{"activation": "gelu", "norm_eps": 1e-05, "rope_fraction": 0.25, "tie_embeddings": false, "init_std_o": 0.0423, "init_std_up": 0.0423, "init_std_down": 0.0, "beta1": 0.95, "lr_head": 0.00822, "grad_clip": 1.0, "schedule": "wsd", "decay_shape": "linear", "batch_tokens": 65536, "dataset": "wikipedia_en"}
Each number is 128 + 32 x the weight over its row's rms, rounded and kept within 0 to 255. Layers, rows and columns count from 0. The size above them is the row's rms in percent of the matrix's.

# layer 7 MLP up, 640x128, rms 0.132, rows 401-454, columns 0-127
size [ 90 102  99  93  92  94 102  93  99 106  99 101  95  92  87 103  86  99  95 106  91  97  93 107 100  95 104 105 105 107  96 109  96 103 101  98 105  95  89 106  89  88  92  90 111 104 106  99  94  95 105 100 101 103]
[[154 105 139 169 140 145 152  86 108 119 131 112 160 172 150 144 121 151 206  95  95 152 125 118 176 110 128 126 121 152 134  76  61 166 146 128 137  56  78 102 128 135 149  92 125 124 163 113 146 144 111 178 107  99  63 155 187 118  97 139 116 109 129 144 117 166 179 130 181 102 186 140  96  88 156 155 145 137 119 101  91 103 138 161  91 161 171 142 136 118  84 109 148 103 170 141  76 101  65 147 149 152 153 147 155  37  49 158 135 185 138  99  90 170 101 134 174 129 142 120  96 135  82 159 167 147 146 140]
 [159 167 127 147  86 115 153  92 180 153  83 174 140 141 124 132 168 165 103 122  95  84 151 109  92 109 119 195 126 135 125 149 101 110  80 135 123 127 147 144 136 145 148 132 113 147 180 107 106 154 130 192  68 113 108 132 181 143 138 136 164  95 146  61 150 196 133 143 145 105  42  91 107 147 125  95  76 115 100 140 143 118 192 187 163 158 122 133 101 160 103 138 100 156 147 106 130 133 142 187 147  94 142 132 124 121 113 118 193  91 158 140  68 130 159 120 106 169 132  79  61 153 123 153 144 224 125  90]
 [ 91 170 143 223 109 101 131 140  93 168  77 130  63  98 144 148 108 174 112 108 107 171 145 105 102 152  69 115 194  70 128 102 150 152 132 101 169  97  73 134  92 159 107 158 115 169 110 163 114 119 102 113 165 115 172 142 101 118 101 106 142 132  78 107 131  78 132  91  75 126 153 130 149 133 154 113 119 154 102 106 162 124 175 175  62 150  97 146 167 101 101 119 120 110 196 115 178 153 162 167 134 126 215 106 157 124 159 159 136 113 102 110 127 113 121  71 109 126 176 120 141  79 110 163  94 112 129  82]
 [161 113 113 131 171 101  76 126 151 138 114 133 153 134 149  87 162 232 177 118 143 154 176 101 172 159 131 119  45  91 142 153 160 142 136 128 191 133 107 155 120 113 131 116 144 133 120 132  93 142 151 173 142 129 102 108 114 151 116 152 159 119 161  73 115  56 134  99  55 132 110  92 170 169 123 131 158 105 111 130 140 147  56  76 103 138 144 168 106 138 127  89 142  82 141 125 110 169  91 169 122 122  70 143 104 107  89 137 123 131 139 158 168 124 167 148 153 134 170 164  81 170 125 126 122 221 109  63]
 [ 42  91 131 171 120 128 167 129 144 145 146 182  85 188 147 169 109 132 129 137 113 130 133 120 119 129 133  60  91 191 105 142 112 111 114 129 185 144 150 108  87 138 100  90  81 170 105 198 150 107  71 170 164  93 123 170 154  85 122 118 121 125  83 130 162 153 157 111 120 150 111 110 157  88 122 131  97 161 108 184 168 137 141 143 135  93 171  95 124 187 159 114 175 169  89 104 192 108 145 113  91 147  68 134 131 135 111 162  88 140 104  76 175 111 106  94 153 137 132 156 122 177 119  89 171  59 116 118]
 [116 106  99 136 137  95 190  92 143 148 147 137 134  75 118 135 147 106 112  96 130 157  46 135 164 208 139 151 163 103 169  68  90 109 169 139 161 170  96 130 142  87 104 114 110 108 186 118 101 139 161 176 138 114 115 147 123 142 132 143 154  72 106 153 131 132 127 115 165 174  86 147 141 135 116 166  77 182  33 124 174  95 156 129  89 124 127 135 144 164 180 136 106 137  83  99 119 152 140 140  49 153 156 126  60 150 105 159 151 115 137  85 140 137 167 176 127 133 142 121 145 102  74 180 138 114  60 142]
 [212 127 128 111 100 140  89 148 118 194 159 124  78 140  96 186 171 123 106 108 164 157 163 136  99 155 123 116 119 140  95  91 129  96 131 107 101  81  98 143 107  96 121 120 198 150 153  88 173 129 186 124 132 105  99 165 146 169 149  73 176 135 113 120 152 122  70  74 104  95 143 137 166 118  97  94 149 139 131 158 119  82 149 161 137  79  87 116 124  93 125 157 165 134 144 178  91 112 102 117 163  12 168 109 150 162 121 105 126 146 143 104  97 165 153 178 146 136 145 120  99  97 102 175 192 119 127  93]
 [192 117 131 156  86 111 110 103  71 133 118 100 132  89 140 107 174 155 133 160 131 115 153 163 131 161 128 147 158 181  97 106 159  96 168 166  99 161 101 194 141 134 102 145  97 113 152  68 179 144 153  74 147 133 163 123 105 128 115 165 135 180  79  57  86 153 139 131 175 162 126 101 115 133 113 211  85  93 170 131 183  94 115  76 110 155 144 106  60  76 143 120  94  98 144 127 142 160 121 155 129  64 146 116 154  80 134 124 104  99  96 134 195  99 149 103 115 175 114 131 162 157 163 168 146 141  89 133]
 [115 165 153 145 141 130 152 137  63 156  59 160 126  94 159 158 110 111 112 101  83 139 126  50 131 155 126 197 123 161 133  83 121  95 160 137  96 106  84 155 159  84 129  91 145 151 122 169  92 135 141 105 166 179  48 136 174 128 116 156 171  87  86  95 150  49 141 133 157 110 123 123 119 104 164 124 160 158 130 137 112 187 112 142 133 140 105  91  57 166 117 157 110  64 117  70  74 145 162  77 125 109 112 182 120 110 167 139 192 107 164 148 155 153 122  99 138 128 117 138  96 126 137 159 115  82 141 117]
 [149 130 118 148 177 118 121 160 120 141 140  86 121 124 123  90 147 177 200  90  62 139 155 107 101 152 126 134 165 140 121 140  78 110  67 135 147 140 159 117 152 190 121 101 143  82  95 100 157 166 131 147  96  80 130 118 153 139  95 124 100  62 137  62 123 165 152 119 108 153 144 122 131 104 161 152  61 131  92 173 145  87 125 142 163 165 151 214 117 102 128 107  86 142 121 138 158 109 106 132 189 121 111 245  95  98 158 123 106 110  43 116  67 149 145 127 147 126 147  90 112 140 118 158  96 114 113 145]
 [165 128 106 133 134 179 133 127 222 118 135  32 135 155 112 132 175 158 127 102 147 105 118 116 151 155 136 112  41 100 126 127 152 102 115 145  86 154 142  91 106 135 180 117 139 127 162 153 112 125 108 123 141 120 121 138 159  96 121 155 166 110  25 124  98 141 132 150 117 108 120  68  70 113 123 138 145 129 118 175 187 216 194 105 139 105 110  93 152 139 105 133 172 124 110 130  75 161 126 143 112 114 136 121 132 138 157 119 133 173 136 155  76 208 191 112 129 170 175 135  97 104 131  83 122 167 109 140]
 [152 171 121  79  99 107 156 101 116  85  85 154 126 129 188  89 153 150 151 171 115 126 137 131 167 135 140 130 158 176 136  84 105 162  61 172  90 163 140 195  99 109 113 104 138 115 142 136 130  90 174 125 147 149  82  34 139 104 126 115 140 140 117 121 154 143 134 143 103 157 193  68 148 129 157 164 117  73  80 127 125 139 175 149 173 115  93 158 134 163 112  87  90 105 108 115  98 219 128 116 124 160  93 129 101 128 234 125 132 149 109 131 108 141 141  96  97  96 126 189 109 113 155 115 174  98 133  98]
 [110 102 125 164 145 181 138 125 135 129 106 151  94 126 138 162 139 112 218 166 109 140  95 181 103 172 105 105 129 134 150  41 150 115 154 144 140 145 120 111  99 148 179 166 106 127 104 152 167 163 114 169 216 204  66 166  89  94 159 127 114 165 106  95 143 131 124 122 121 125 166 126 200  90 168 105 154 103 143  87 125 129  71 116 119  60 149 141 135 142 143 114 128 147 152 111 169 115 154 160  94 130 190  64 101 135 134 193  65  67 127 148  87 114 108 121 122 119 105 123 115 178 156 117 131 127 140 127]
 [104  89  86 155 142 111  96 108 135 103 110 120 124 129 134 110 160 105  69 143  73 181 105 103  75 143 106 110  93 135  99 146 111  83 150 126 203 127 178 174  75 197 111 102  85 182  95  82 191 165 150 106  92 173 113 108 101 112  89 146 146 131 163 211 207 184 128  86 101 128 140 109 102 148 138 124 107 108 100 143  88  78 136 130  92  77 130 150 103 122 126 112 107 146 123 117 103 161 189 114 116 133 123  95 135 107 154 125 161 136 102 178  95 154 117  83 156 150 134  97 196 141 111 173 149 102 130 157]
 [186 133 136 153  78 189  89 119 147 139 136  69 166 156 152 131 176 143 211 115  96 116 138 177  99 154 128 129 124  94 171 138 123 116 130 162 132  88 144 121 157 134  85 109 114 169 113  84 111 100 186 166 166 144  90 116 113 156 111 131 124 149 105 152 136 143 125 130 234 170 158 160  78 113  93  61 104 134 110  93 180 174 151 115 117 147 154 156 134 121  86 155 110 122 158  65 106 106 112 164 157 126 139 188 144  90  93  97 163 180 147 133 157 155 105 118 153  84 130 148  83 161 154 199 101 123 159 129]
 [109 107 123 105 128  83 131 114 111 152 152 184 180 126 121 136 170 138 126  95 111 118 157 111 107 193 116 199 162 100 142  85 106 131 179 149 130 112  94 121 155 103 179 130 110 216 124 164 150 115 170 116 103 125 117 130 119 125  92 170 105 107 156 129  90 136 179 139 106 112 103 127 143 121 143 120  96 143 123 118 142 152 123 134 146 112 170 169 129 152  58 134 139 141 100 128  22  19 105 119 138  65  82  84 137 135 178 106 135 165 146  81 105 147  48 112 154 152 126 108 108 121 174  92  98 168 164 101]
 [174  78 130 109 117 148  70 107 108 108  79 122 144 173 125 101 127 160 104 152 150 152  91 210 107 172 102 104 176 161 155 126 142 135  97  90 165 130 149  97 117 157 111  88 108 129 112 119 149 122  94 182 190  85  96  75 139  84 156 128 133 124 135 128 131 176 158  97 151 159 121 127 150 122 181  59 101 143 104 148 152  95 142  83 122  81  96 131  79  49 146 182 123 138 151 127 116 119 154 124  93 162 109 158 179 151 185  85  95  39 101 117 143 138 125 111 113 164 153 152 122 143 109  76 139  75  78 152]
 [125 154 143 144 116 160 112 124 117 130 128 175 135  87  99 117 161 137 186 100  89 151  68 144 165 182 147  69 127 105 112  95 164  85 131 133 112 146 161 147 178 110 187 101 142 136 167 108 152  89 142 134 122 112 101  68 111 177 160 172 188 118 137  86 157 168  51  93 123 158 133 143 117 121 133 163  98 147  96  99 133 122 125 128 163 126 143 102  94 155 104 190 121 194  64 117 120  95 167  89 159 148 161  53 111  67 102 108  94 124 157 116 126 173 129 136 172 126 180 175 100 115 123 179 108 173 145 178]
 [134 108 152 220 113 102 144 176 145 178 147 119 129 106 203  99 125 147  67 114 207  99 126  99 146 116 170 133 131 132 140 169 121 181 173 133 178 162  95 173 101  73 182 104 105  98 169 143  93  78 143 162 117 104 117 151 195 135  85 129 170 119 117  75 147 119 161 131  51 150 140 117  89 116 116 110 113 149 123 136 114 154 169 156 138 113 152 146 118 135  94 162 139 156 113 140 125  95 158 133 129 169 142 157 124 160  90 141  94  84  91 115 101 176 118  86 108 137  76  56 142 149 101 166 114 166  77 136]
 [148 143 125  79 145 182 131 100 123 134 140 162 146 131 155 115 150 141 129 193  98 130  95 122 163  99 157 134 146 123 113 100 129 127 167  72  31 128  77 130 172 127 197 104 205 126  61  96 158  80 141 147 126 108 133  67  96 113 110 170 144  97 127 128 116 110 127 113  85 107 146 148  66 126 112 197 120 112  91 142 116  59 157 193 140 128 171  99  90  80 144 136  99 118 100 139 137 142 130 159 117 126 143  92 105 120 108 118 168 174 119 129  68 126 150 109 112 130 120 133 140  95 110 177 227 102 171 146]
 [ 89 131 104  88 110 109  81 106 120 159 125 204 117 120 130 144 137  86 173 131  82  39 135 130 151 129 155 150 121 137  66  89  91 141 146 123 142 160 203 147 129  73 111 106 171 144 135 175 121 137 115 177 137  87 133 141 124 152 127 122 162 113 160 140 168  54 113 166  66 137 150 112 143 126  81 120 195 185 116 117 157 142 131 118 129 112 139 184 150 105 180 133  93 179 143 160 116 127  46 106 122  69  97 152 158  60 119 133  83  68 174 148 144 133 155 129 119 161 138 127  75 140 151 126 124 130 143  94]
 [ 86 136 134 148  99 130 146 156  96 124  77 162 132 155 142 152 127 173 137 138 120 140  72  96 170 154 186 175 114 119 108  49  94  92 147 176 171  45 120 122 162 121 138 131  83 127 125 106 155  89 113 176 128 108 143 152 164 127 125 153 164 126  62  88 108 107  91 101 134  78 131 127 105 151  98 230 134 158 108 140 175 158 103 155 144 116 167  98  96 151 152 124 102 103 131 172 112 165  96  70 108 105  73 128 149  81 142 122  92 130  97  93 135 128 124 119 161 227 105 110 145 173 142 156 126 129 173 101]
 [138  81 118 106 101 135 155 131 115 167 113 154 104 126 128 141 119  88 124 121 111 150 162  44 174 129 132 120  82  97  98 154  56 103 169 162 109 121 151  94  84 101 104  70  83 140 130 101 144  99 151 173  90 117 168 104 154 111 128 132 124 111  92 174 171 146 129 127  77 196 166 107 117  75 104 153 112 128 104 126 110  98 179  87 162  98 107 159 106 134 171 114 138  94 190 119 117 129 158  81 186 141  98  93 144  78 163 168 144  55 100 174  81 156 134 109 180 157  67 153 160  91 115 156 126 132 172  95]
 [139 118 177 126 120 118 171  88 178 107  67 126 153 101 159 150 111 168 139 118 145 171 119  90 148  98 143 155 110 124  66 118 167  82 136 171  98  96  80 113 119 162 210 175 102 130  37 120  75 119  66 113 144 103 136 108 148 170 115 136 146 129 144  74 118 141  81 131 139 125 113 146 126 136 112 132 113 156 160 197 164  97 133 110 137 147 151 156 135 158 152 141  77 129 144 147 120 158 119 163  47  87 156 152  67  61  88 122 127 154 147 118 146 162 143 101  94 131  91 102  93 123  72 161 178 156 170 100]
 [106 117 155 170  72 137 101 160 155 128 120 212  95  62 124 140 165 124 154 118 123 121 195 107 125 181 129 122 196 153 117 124  82 161 129  95 120 139 179 136 165 137 143 118  96 181 156 137 163  69 167 155 151 178 147 129 103  57 143 160 133 119  76  72  73 180 122 166 160 107  92 125 161  85 152  88 122 117  94 157 134 122 111  80  84 104  99 142 127 138 151 156 186 109 114 160 123 131  69  99 143  72 159 153 133  87 120 125  77 110 159  93  91 159  97 113 126 117 116 145 135 146 126  78 105 149 144 181]
 [154 129 103 101 131 144 109 105 161 111 137 128 157 133 101 160 158 129 176 114 120 129  88 142 169 126 162 115 136 107  58 115 131  99 122 135 152 146 137 189 146 151 112 166 152  84 131 192 130 167 170 115 123 112 161  64 116 112 163 139  98  97 166 137 160  88 163  81  95 125 163 186 129  59 161  74 148 120 126 146 119 114 173 146  40 155 115 144  74 103 122 170 169 188 159 173  95 174 141 112  96 117 141  86 167  92 110  89 119 133 162 154  93 137  99 113 130 153 199  51 146 178 131 114  82 133 172 146]
 [ 54 138 111 148 121 127 107 125 170  98 147  88 106  80 166 149  79 151 117 214 142  94 137 136 124 107 129 147 155 113 121 154 132  70 134 108 130 140 117  94 153 129 151 138 148 148 131 145 129 150 154 142 145 105  67 199 174 124 138 110 168  69 125 151 131  58 179  96  45 101  94 106 121 133 137 165 202 151 129 174 146 158 141 148  79 160  84 158  64 125 119 138  66 131 138 138  72 149 128 127 151 121 113 141 157 116 119 134 148 131 140 174 130 139  98 154 106  61 193 112 130 159 128 181 180 128 110  65]
 [ 97 166 177 118 103 134 137  77  88 106 149 129  97 135 138 128 142  94 162  89 158 147 133 183 191 138 111 103 146 191 167 118 135 133 107 127 156 202 108 136 165 165 104  76 194 138 118 143 105 163 102 107 181  95 115 135  82  93 102 110 140  90 160 121 129 110 141  83  98 151  79  99  94 211 125 153  10 108 152  91 173 139 145 146 134  94 115 101 137 155 142 141 136 127  53 104 161 122 171 114 139 108  94  95 161 109  94 152 104 113 147 119 141 124  88 149  76 176 119 100 106 124 109  95 123 167 124  91]
 [ 98 228 118 167 109 156 115  87  45 116 105 107 166 151  67 133 135 113 143 136 144 141 116 121 134 138 157 147 144 135 115 131  96 111 134 126 133  71 129 134 122 104 123 132 131 120  91 169 154 106 183 100 108 153 177 186  94 134  95  73 142 117 116 115 132 100 118 161 138 213 154 157 126 121  89 104 116 166 139  60 104  64 160 155 163 112 124 147 165 147 156 228  75 108 185  85 145 107 143 170 120 177 135 124 126 147 120 141 100 159 147 137 155 134 192  92 147 125 153 100 146 111 104 163 186 132  78 129]
 [151 150 109 173 104 110 119  78  79 161  96 115 102 132 152 160 167 135 118 142 105 179 136 133 110 108 121 142 104 108 101 122  81 163 183 127 127 139 135 142 155 139 121 142  65 113 135 187 125  77 119 130 131 100 204 150 101 173 109 129 164  95 119 171  96  95 117 165 132 139 173 131 141 124 153 142  98 167 168 107 124 111 131 136 129 193 139 143 103 139 170 148 158  33 144 150 100  79 151 100 152 131 138 122  78 162  87 191 130 119 175 195  58 156 149 119  88 156  88 121  41 132 181 178 159 109 130  99]
 [ 88 173 174 118 123 139 130  94 113 177 184 105 138  89 115 121 114  88 168 162  75 129 147 132  96 132 155 152 136 142 153 104  75  52 202 116 128 163  96  86 121 128 140 129 199 124 141 117 115 152 169  85 142 135 137 131 147 146 105 173 141 178  92  79  77 106 148 162 128 120 106  91 133 145 139  72 126  96 150 124 122  84 127 113  88 140 104  97 159 141 129 144  75 141 136 143 107 146  84  60 211 173 188 110 145 192 148  80 110 146  83 125 153 130 124 125  84 122 109  81  47 127 122  89 143 154 136 125]
 [134 146 117  99 147 144 116 131 124 164 165 147 110 112 151 112 126 105 146 124 150 144  72 134 151 119 140 115  93 115 120 144 171  97  80 104 129 142 164 147 113 156 106  86 132 103 112 107 123 101 208 147 131 141 137  63 157 134 121 164 129 117 163 144 102 144 160 202 102 113 119  85 101 126  67 115  50 160 136 135 106 153 150 155 115 104 115 100  88 162 178 230  55  73 163 157 174  97 152 158 130 162 117 110  63 127  95  99  88 138 131 197 177 166 118 147 165 160 141 163  97 143 141 175 191 129  85 110]
 [136 153 126 131  90 127 144  95  81 160 145 165 100  78 132 121 185 126 192  93 141 114 118 169 168  83  93  83  85 109 161 168 109 121 107 162 141 131 123 127  74 159  86  87 169 108 144  80 154  64 161 144 169 162 172 128 111 117 162 129 126 106 108 151 166 112 115 149 135 114 130 155 133 218 161 157 129 124 145 181 127 136  89 121 120 146  47  93 129 150 100  68 125 104 137 160 136 156 202 135 122 134  88 179 116 184 105 103 154 110 162  88 102 174 140 155 134 186 152 135  64 134  87 102 166 127 164 134]
 [121 157 105 142  87 135 106 145 106 153 111  60 123 117  95 185 103 132 140 129 130 100  91 125  94  90 159 159  95 134 116 131  55 162 154 142 143 152 117 121  35  52 172 147 160 191 137 132 127 140 105 143 199 122 110 158 178 134 117 143 133 101 114  55  81 102 173 117 147  92 101 156 136 141 161 207 148 149 121 125  88 157 161 146  99  77 185 170  95  82 110 115 122 137  74 133 118 137 170 125 156 112  58 154 160  59 130 168 136 128 126 132 182 111 129 104 171 141 125 131 121 115 122 156 171 138 153 118]
 [ 47 135  85 114 108 124 149 140 148 109 172 140 143 145 132 125 187 125 160 167 153 138 170 116 123 132  95 149 105 159 117 145  78 123  86 115 181 132 133 158  50 159  73 142 122  98 175  87 132 102 175  95 164 158 103 146 180  93 142 141  62 136  98 141 103 175 118  82 100 124 129 114  94 102 170 133  89  97  78 100 125 157 150 134 143  37 140 110  51 126 164 128 124 156  90  86 109 171  99 115 127 103 161 158  83 157 168  90 149  82 126 120 126 128 148 101 146 195 132 129  83 126 133 145  98 125 195 157]
 [142 125 120 123  98 221 187 134  71 114 136 147  98 125 129 163 127 150  44 127 158 143 109 120 159 116 181  60  98 157 159 117 122 126 155  85 147 134 101  75  89 134  77 107 119  85 173 182 103 164 117 109 121 136  93 143 129  89 132 143 107 134 152 109 126 124 161 141 155 114 103 127 122 130 137 160  90 153 120 153 149 160 160 159 221 109 109 139 113  91  97 107 153 200 155 186 124 124  68 138 140  82 176 107 116 122 128 161 111 175 166 126 133 115 166 144 121 148  94 111 173 145  37 151 102 158 103  77]
 [113 130 120 163 160 124 153 148 173 146 118 154 116  91 176 180 175 164 111 191 129 124 188  86 152 139 173 109 117 177 135 181 148 105 137 152 103 118 116  51 199 108 140  90 148 129 129 119  93  94  82 143 115 141 138 144 127 136 111 147 129 112  77 123 148  95 152 147 117 107 109  90  83 136  89 119 119 144 102 126 180 114 168 127 148 120 179 148  73 119 162 159 123 162 175 118 108 125 144  72 214  94  83 129 117 147 114 156 116 130  64  77  96 144 123 148  56 127  44  91 114  86 124 148 103 145 165 175]
 [ 75 135 155 142 159 155 125 143 175 152  92 143 116 115 121 138 106  88 117 125 140 145  98 139 180 188 169  76 140 164 103 132  97  97 133 175 201  85 138  77 118 117  94 153 163 152 140 153 178 175 102  92 103 172 153 108  99 168 119 111 156 107 106 169 161 128 122 102 139 134 142 110  93  88 117 123 200 151 185 131 132 101 110 122 100 102  87 137 107  93 101  95 173 162 146 106  60 154 110 139  75 143 170 180 126 150 127  77 176 108  71 165 123 156 126 116 108 154 117  90 105 142 161 139 178  96 206 192]
 [129 150 113  84  90 145  75 114 128 181 149 166 127 133 195 123 136 135 170 127 112 103  95 151 101 158 143 122 137 151  66 125  96 223 126 117 165 113  97 136 119 104  91 227 127 187  81 101 108 153 150 186 143 101 161 146 111 133 107 128  91 142  90 191  57 169 137 171 142 142  79  73 102 115 150 135 135 147 108 142 153  87 125  87 147  89 122 131  88 146  77  83  82 103 122 102 112 130 113 154 110  99 150 140 118 101 186 117 143 130 104  82 166 121 125 155 122 125 183 106  72 172 116 112  95  98  88 137]
 [103 117 125 159 163 135 101 145 129  92 136 111 124 101 105 135 142 115 169 152 147 157 114 161 133 148 125 108 177  79 155 122 119 141 158 118 109 125 126  82  50 166 117  54 164  79 141 113 167 140 143 127 153 130 191 112 128 136 156 114 129 108  72 107 148 143  79 120  78  89 141 150 144 145 116 132  87 155  90 127 167 125 106 181 198 136 193  80  64 179 130  89 129 167 147 117 124  77 148  75  75  90 122 118 115 175 102 101  89 125 197 124 118 143 136 178 165 182  62  90 106 140 114 118 184  75 129 103]
 [180 151  99 118  83 147 130 106 162 131 110 137 150 169 118 150 127 124  91 130 154 145 156 181 124 116 141 120 125 179  94 162 193 108  75  72 172 122 148 137 128  99 139 165  91  62 103 186 151 173 159 161 160 129 145 153 107  65 153  97  81 140 137 121 146  99 125 177 148 103 167 133 128 117 169 135 162 148 101  81 102  92  95 118 101 145  80 161  91 108  98 131 127  74 126 148 119 142  88 235 134 131 113 110  84 107 148 129  96 141 118  90 162 171 138 108 158 150 115  26  74 173 131  88 133 124 145 151]
 [101 139 125 160 119 115 118 141  86 163 156 165 158 166 114 134 189  75 135 136 109 125  52 116 152 131 145 143 152  90 114 164 136 137 141 121 139 154 133  81 129 179 138 130 133 167  85 117 112 100 155 146 188 113 158 119  92 109 105 146 152 153 139 154 109 125 157 208 182  75  98 120  92 154 178 139  82 119  81 175 186 101 155 142 134 110  87 106  89 116 137 129 135 143  99 142  91 144 174 142 152  40 154 129 164 144 143 118  93  66  90 144  85 163 134  66 100 116 126 108  85 151 140 116  51  56  98  85]
 [164 105 121 155 128 118  68 133 142 182 141  92 112  75 180 140 119 119 148 126 112 150 124 125 138 172 116   8 106 159  95 134 108  94 135 159 136 151 115 169 139 159 166 108 127 100  97 113 146 109 143 138  88 172 207 164 143 119 144 167 148 126 131 198 138 159 113 147 127 145 159  92 164 112 143 157 193  51 166 121 120 192  90 145 194 141 163 136 141 149  84 124 162 133  84 136  82 136  83 131 114 108 111  82 115 127  64 153 166 106  79  86 118 123 142 144 128 112  94 138 140 174 129 172 129 178 144  93]
 [143 168 163 104  67 134 141  67 121  96 156 165 152 143 180 117 110 105 109  99 115 157 149 123 150 137 183 135 177 167  85 162 144 124 131  77 126 126 114 137 148 124 102 119 116 147 179 197  94  50 183 135 123 166 137 168 151 118 131  96 118 103 168 113 170 149  78 131 161  65 116 188 123 101 169 163 102 159 135 163 129 135  90 150  78  99 111 121 104  92  50 120 117 123 115 112 124 111 109 161 170 125  63 108 119 159 116 117 102 169  41 110 123 113 141  63 118 172 140  87  85 151 123  82 149 139 161 143]
 [121 147 157 195 128  67 124 110 138 175 124 151 128 131 106 140  80  70 161 121  56 111 132 115 107 101  83 115 186 136 135  73 134 113 119 138 146 165 160 125 165 125  86 121 104 101 116 147 200 160 185 145 104 169 143 185 111  82 142 171  52  89 127 149 162 106 106  64 127 121 120 121 103  89 135 132  80 132 125 118 110 162 161 150 153 138  93 148 154 140 134 103 203 135 110 111 150 139  51  82  94 186 108 124 159 142 124 184 132 121 135 125 157 118  65 118 141 189 136 134 188 112 140 101 181 130 123 101]
 [149  98  83  79 168 151 136 149 186  98  79 107 164 106 203 131 139 142 173  92 114 118 137 136 148 156 137  91 135 172 107 112 124 126 155 136 221  91 121 174  98 109 107 109 175 122 165  90 153 140  96 150 151  86  86 121 109  84 136 175 155 150 138 141 181 120 134 121  91 121 170 139 132 194 106  98 124 105 144 156 193  41 170 137 150 132  92  75 117 144 141  99 148 163 100 131 122  89 167  93 113 157 132 114  94 132 137 132 190 161  96 144 160 126 104 102 110 103  92 151 155 169 129  91 128 155 208  87]
 [ 99 146 132 100  96  86 136 121 133 119 159 115 143 102 138 119 176 148 146 155  78 111  87 126 120 107 132 224  92 138  99 154 118 110 209 114  61 106 122  81 118 204 125  95  99 128 102 135 106 144  73 197 128 141  74 169 147 150  93 157 109  53 136 116 142 115 139  55 168 155 153 164 149 170 132 100 128 152 141 138 146 146 196 163  89  85 164 119  78 131  74  81 170 102 125 126 145 123 135 102 118 109 122 129 156 110 151 119 157 150 129 137 169 141 152 145 123 184 126 124 131 164 129 217 105  81 137 127]
 [112 139 136 175 133 135 126 134 104 193 152 105  79  39 101 150 136 109  91 170 100 104 122 142 145 118 138 151  85 139 122  93 106  83 161 106 125  73 140 103 139 151  49  76 118 173 158 142 183 173 133  99 129 175 119 127 144 166 166 178 139 135 108 121 184 121 211 136 155 109  99 113 143  67 109 129 168 147 137  76 144 127 107 125 203 156 120 116 131 112  77 170 100 123 147 122 171 102  85  58 182 129 129 158 119 111  78 133 130 136  82 152 119 114  96 140 126 188 140 166 138 149 135 144  82  89 109  87]
 [131 161 133  93 106  96 108 106 144 156 156 134 136 108 118 140  98 135 151  85  80 144  82 135 152  98 143 120 129 187 157  87 108  97  70 132  85  94 111 171 125 151 138 100 162  98 174  97 124 156 119 160 120 139 148 176 176 124 173 144  88 128 146 151  69 178 127 187 147 113  92  53  95 152 130  95 127 106 145 127 137 191 162 117 141 136 151 127 122 101 128 198 185  92 143 112 101 132  95 152 121 154  91 137 191 128 193  99  89  51 121 176 122 103 143 118 125 163  99  83 105 199 123 151 129 172 135  54]
 [175 182 111 113  95  74 102  62 174 114 108 175 118 100 179 183  92 134 154  66 140 144 129 129 120 102 174 177 106 132 187 100  97 118  79  93  89 134 123 122 138 122  96 153 106 110  80 120 137 127 181 183 125 100 143 102 118 131 156 131 137 123 135 191 127 142 127 136 110 110  81 137 163 153 102 158 151 163 163 100 110  88 129 144 109 122 137 114 193 154 125 126 117 128  96 129 156  74 132 157  95 159 140 124 138 136 146 199 131  62 169 120 177 137 207  85  85 141  50  69 134 157 142 120 146  92 144 173]
 [147 145  99 195 136  94  99 161 114 120 147 187  70 126  91  95 141 110 146 139 124 169  56 127 122 173 153  69 205 103  84 125  73 150 100 109 117 143  75 162 116 144 106 123 150  69 103 122  78 124  71 131  87  90  71  90 103 127 141 145 170 111 120 135 120 135 130 181 126  83 142  62 143 168 173 169  65 138 121 111 163 107 121 144 149 165 154 153 137 118 100 115 125 180 152 127 141 115 143 107 117 133  95 136 103 148 175 131 101 110 154 171  95  98 160 144  64 123 166  68 155 148 168  82 121 145 118 178]
 [107 119 111 128 113 106  88 123  99 153  88 208 158  82 147 199 101 163  87 141  77 112 190 102 167  77 132 124  93 136 160 135 103 174 128 149 182  81 133 196 102  90 122 166 123 176  87 171 182 111  98 130 120  83 119 139 102  77 135  95 100 187 108 108 105  98 183 152  96 151 151 116 156 155 168 174 150 184 126 163 146  81 133 138 105 139 170 140  89  83 164 108 121 102 133 147 130  99  92 124 147  87  97 164 138 114 108 135 159 107 102 109 121 183  85 136 100 122 184 123 136 118 135 175 142 148  74 101]
 [125 166 144 187 100 158  89 116  81 118 133 152  77 182 144 123 177 165 128  86 146 104 200 119  83 116 152 116 132 224 117 125  90 159  92  97  93 162 158 127  66 115 188 151 165 133 109 132 140 129  81 172 155 169 114 153 146  84 116 118 146  71  91 112 115 122 166 157 100 115 132 139  84 131 135  94  98  86 127 136  49 153  94 159  96 112 143 132 120 136 182 157 124 100  75  99 100  81 118 112 100 142 154 161 117 110 117  99 108 115 125 130 170 119 138  90 106 159  96 189  73 146 163 172 147 112 188 131]
 [106 168  65 125 123 137 176 104 116 133 158 131 132 138 115 158 147 102 163  85 115 188 101 136 105 167 160 145 113 164 167 125 181 169 105 146 139 215 105  98  75 142 131 157 106 144 114 138  86 112 111  75  68 137 130 118 154 121  76 170  96 169 146 132 115 110 162  95 148 158 143 123 141  99 102 151 102 133 111  94 109 155 121  73 128 106 188 141 150 148 123 227 153 140  89  85  61 137  95 122 156 155 107 148 134  71 127 165 156 201 120 119 147 199 155 132 112 110 175 125 147 132 124 152  92 164 122 197]]